Weights of a small transformer language model: a variant of SOAP for these matrices.
Each number is 128 + 24 x the weight over the matrix's rms, rounded and kept within 0 to 255. Layers, rows and columns count from 0.

# layer 4 attention query, 128x96, rms 0.2, rows 125-127, columns 0-47
[[162  61 131 149  94 122 150 131 153 124 132 106 138 145 108 122 136 119 135 129 150 195 130 127 138 101 182 192 135  85 109 112 142  92 130 125  99  98 155 101 180 126 104 149 134  95 129 110]
 [126  93 181 120 161 141 111 131 120  89 130 101 114  98 104  92 112 113 132 130 114 107 126 153 148 106 107 155 130 119  63 141 135 133 116 111 100 118 123 109 114 122 149 124 136 122 137 110]
 [ 78 101  78 118  96 146 127  91 159 139 111  91 152 114 118 149 156 116  99 119 123  90 127 148 116 125 116 134 167 144 118 118 126 134 122 139 143 113 161 170 142 140  99 134 157 133 105 127]]
# layer 4 attention key, 128x96, rms 0.195, rows 125-127, columns 0-47
[[125 102 105 134 140  92 110 159 109 127 120 117 140 124  91 178 105 120 142 149 126  96 132 119 117 149  94 149 106 118  97 122 135 123 108 172 152 150 139 116  93 133 127 153 140 143 158 112]
 [122 128 129 142 133 109 130 158 107 136 137 120 111 152 153 151 124 107 127 192 126 119 147 142 162 144 126 128 113 113 110  81  91 146 135 108 124 165 147 111 114 108 101 100 103 125 126 146]
 [159 117 128 131 127 150 116 151 121 128 102 106 127 151 115  89 110 125 149 131 135 186 131  99  97 150 145  91 149 123 113 119 133 109 143 118  85  86 111 129 136 155 130 125 164 140 147 133]]
# layer 4 attention value, 128x96, rms 0.246, rows 96-106, columns 0-47
[[152 122 135 113 144 136 123 105 128 111 150  94 119 129 120 112 146 142 114 111 131 105 147 135 121 117 108 118  81 124 118 123 113 121 154 121 134 137 147 137 137 103 131 148 123 111 123 109]
 [121  97 112 149 115 115 118 137 106 145 132 145  91 107 124 125 111 125 134 134 126 125 129 134 141 122 129 114 149 134  79 149 133 119 137 132 137 140 159 133 114 144 132 112 114 103 142 135]
 [154 127 114 147 133 126 124  72 124 106 130 152 118 129 108 122 138 153 166 135 137 126 145 142 144 132 135 112 125 126 137 143 151 105 135 131 144 106 133 135 114 133 138 140 142 108 137 135]
 [142 154 141 131 116 126 143 129 137 152 150 126 153 123 134 121 127 126 140 143 117  96 119 144 107  78 125 121 112 122 107 124  98 124 146 106 136 139 134 127  99 134 126 160 150  83 161 124]
 [135 154 136 144 114 119 141 179 138 120 154 145 141 143 152 127 122 154 114 111 144 115 119 125 107 127 124 138 156 147 144 148 113 150 146 125  90 126 113 132 112 138 106 145 164 148 151 121]
 [101 142 151 137 124 118 137  97 112 116 112 108 147 110 155 134 166 109 133 121 126 186 160 121 103 156 131 143 114 121 127 125 143 162 132 133 136 144 116 149 137 152 118 117 148 151 128 105]
 [111 157 120 101 154 139 120 119 124 165 133 128 131 124  97 139 161 137  81 136 127 126 125 121 121 126 124 126 142 100  73 145 194 123 157 152 105 159 147 137 145 111 162 130 125 124 167 135]
 [121 137 133 130 156 118 135  93 129 124 130 133 148 123  85 133 133 135 136 102 124 120 124 136 110 114 115 119 128  95 109 119 118 127 116 127 103 136 110 135 144 131 113 146 140 118  80  89]
 [118 151 122 119 136 125 126 138 104 134 158 123 115 135 119 134  88 136 119 130 128 150 113 125  99 134 163 152 126 111 149 151 162 137 129 124 110 135 130  86  99 133 120 129 125 135 139 139]
 [109 118 127 142 130 132 133 128 118 124 114 125 141 121 131 143 132 149 112 121 142 126 141 126 120 122 129 131 121 114 125 134 161 137 121 100 124 117 132 149 120 153  93 154  96 159 127 139]
 [ 75 121  89 109 146 137 162 134 152  99 155 124 113  81 146 122 111 152 147 132 136 117 135 124 136  86 121 133 126 134 116 144 136 131 154  93 133 138 100 149 138 137 107 158 128 146 137 114]]
# layer 4 attention output (transposed), 128x96, rms 0.218, rows 96-106, columns 0-47
[[102 142 128 162 108 109 144 144 131 133  98 186 120 107 133 140 113 117 109 133 140 161 111 106 134 164 128 168 139 105 122 128 131 133 112 135 148 142 125 109 103 136 118 142 140 131 148 140]
 [144 128 103 152 132 149 147  87  79 172 100 144 127 129 136 107 167 145 154 141 121 132 129 151 110 103 133 153 134 148 130 117 160 101 131 108 149 122 143 164 150 130 121 158 115 140 116  94]
 [121 148 127 139 121 146 169 123 144  92 118 139 125 121 140 113 136 129  74  79 141 114 131 107 104 107 111 174 131 119 130 121 119 120 131 143 163 135 128 123 172 113 126 130 136 128 135 136]
 [122 121 123 139 124 120 120 141 165 105 110 124 109 108 162 153 155 128 143 134 119 133 180 145 130 110 139 160 129 117  97 132 167 125 149 164 127 132 143 118 141 133 128 126 131 123 118 140]
 [110 149 158 121 159  98 112 107 110 134 100  81 135 150 133 186 138 126 143 175 150  90 113 117 134 132 128 137 140 137 130 126 162 111 108 123 148 134 122 126 131 134 113 160 147 141 121 144]
 [112 165 104 128 105  96 110 151 146 148 128 141  88 115 126 102 189 114 105 148 120 113 128 165 106 133 144  92 130 109 128 137 136 120 145 102 140 115 135 138 129 144 121 145 137 104 121 141]
 [144  77 134 129 110 114 135 163 123 144 123 170 129 117 142 121 129 137 153 122 151 126 140 104 116 120 107 114  96 110 144 147 101 147  85  95 103 109 120 101  99 111  93 131 162 111 140 134]
 [120 148  99  90 126 114 140 153 147 130 112 132 131 109 155  96 116 116 106 148 132 113 117 132 137 134 113 164 113 105 116 110 172 133 157  96 124 159 134 137 127 101 139 141 111 132 158 127]
 [123 119 113 128 136 155 139 120 122 129 131 141 117 129 141 167 166  91 133 149 143 122 134  84 123 115 131 120 111 128 144 126 103 114 145 150 117 153 115 124 135 137 138 134 115 111 128  99]
 [133 147 108 107 136 139  90 119 125 141 151 119 170 134 134 110 134 118  90 153 132 134 127 120 124 135 117 161 134 139 126 152 127 126 138 107 149 132 147 144 142 111 106 117 158  99 130 116]
 [126 127 170 139 134 154 108 133 106 109  99 122 120 137 133 140 140  77 136 147 146 138 124 168 110 112 120 149 148 163 138 105 139 103 102 105 110 106 155 130  99  92 102 118 140 157  96 146]]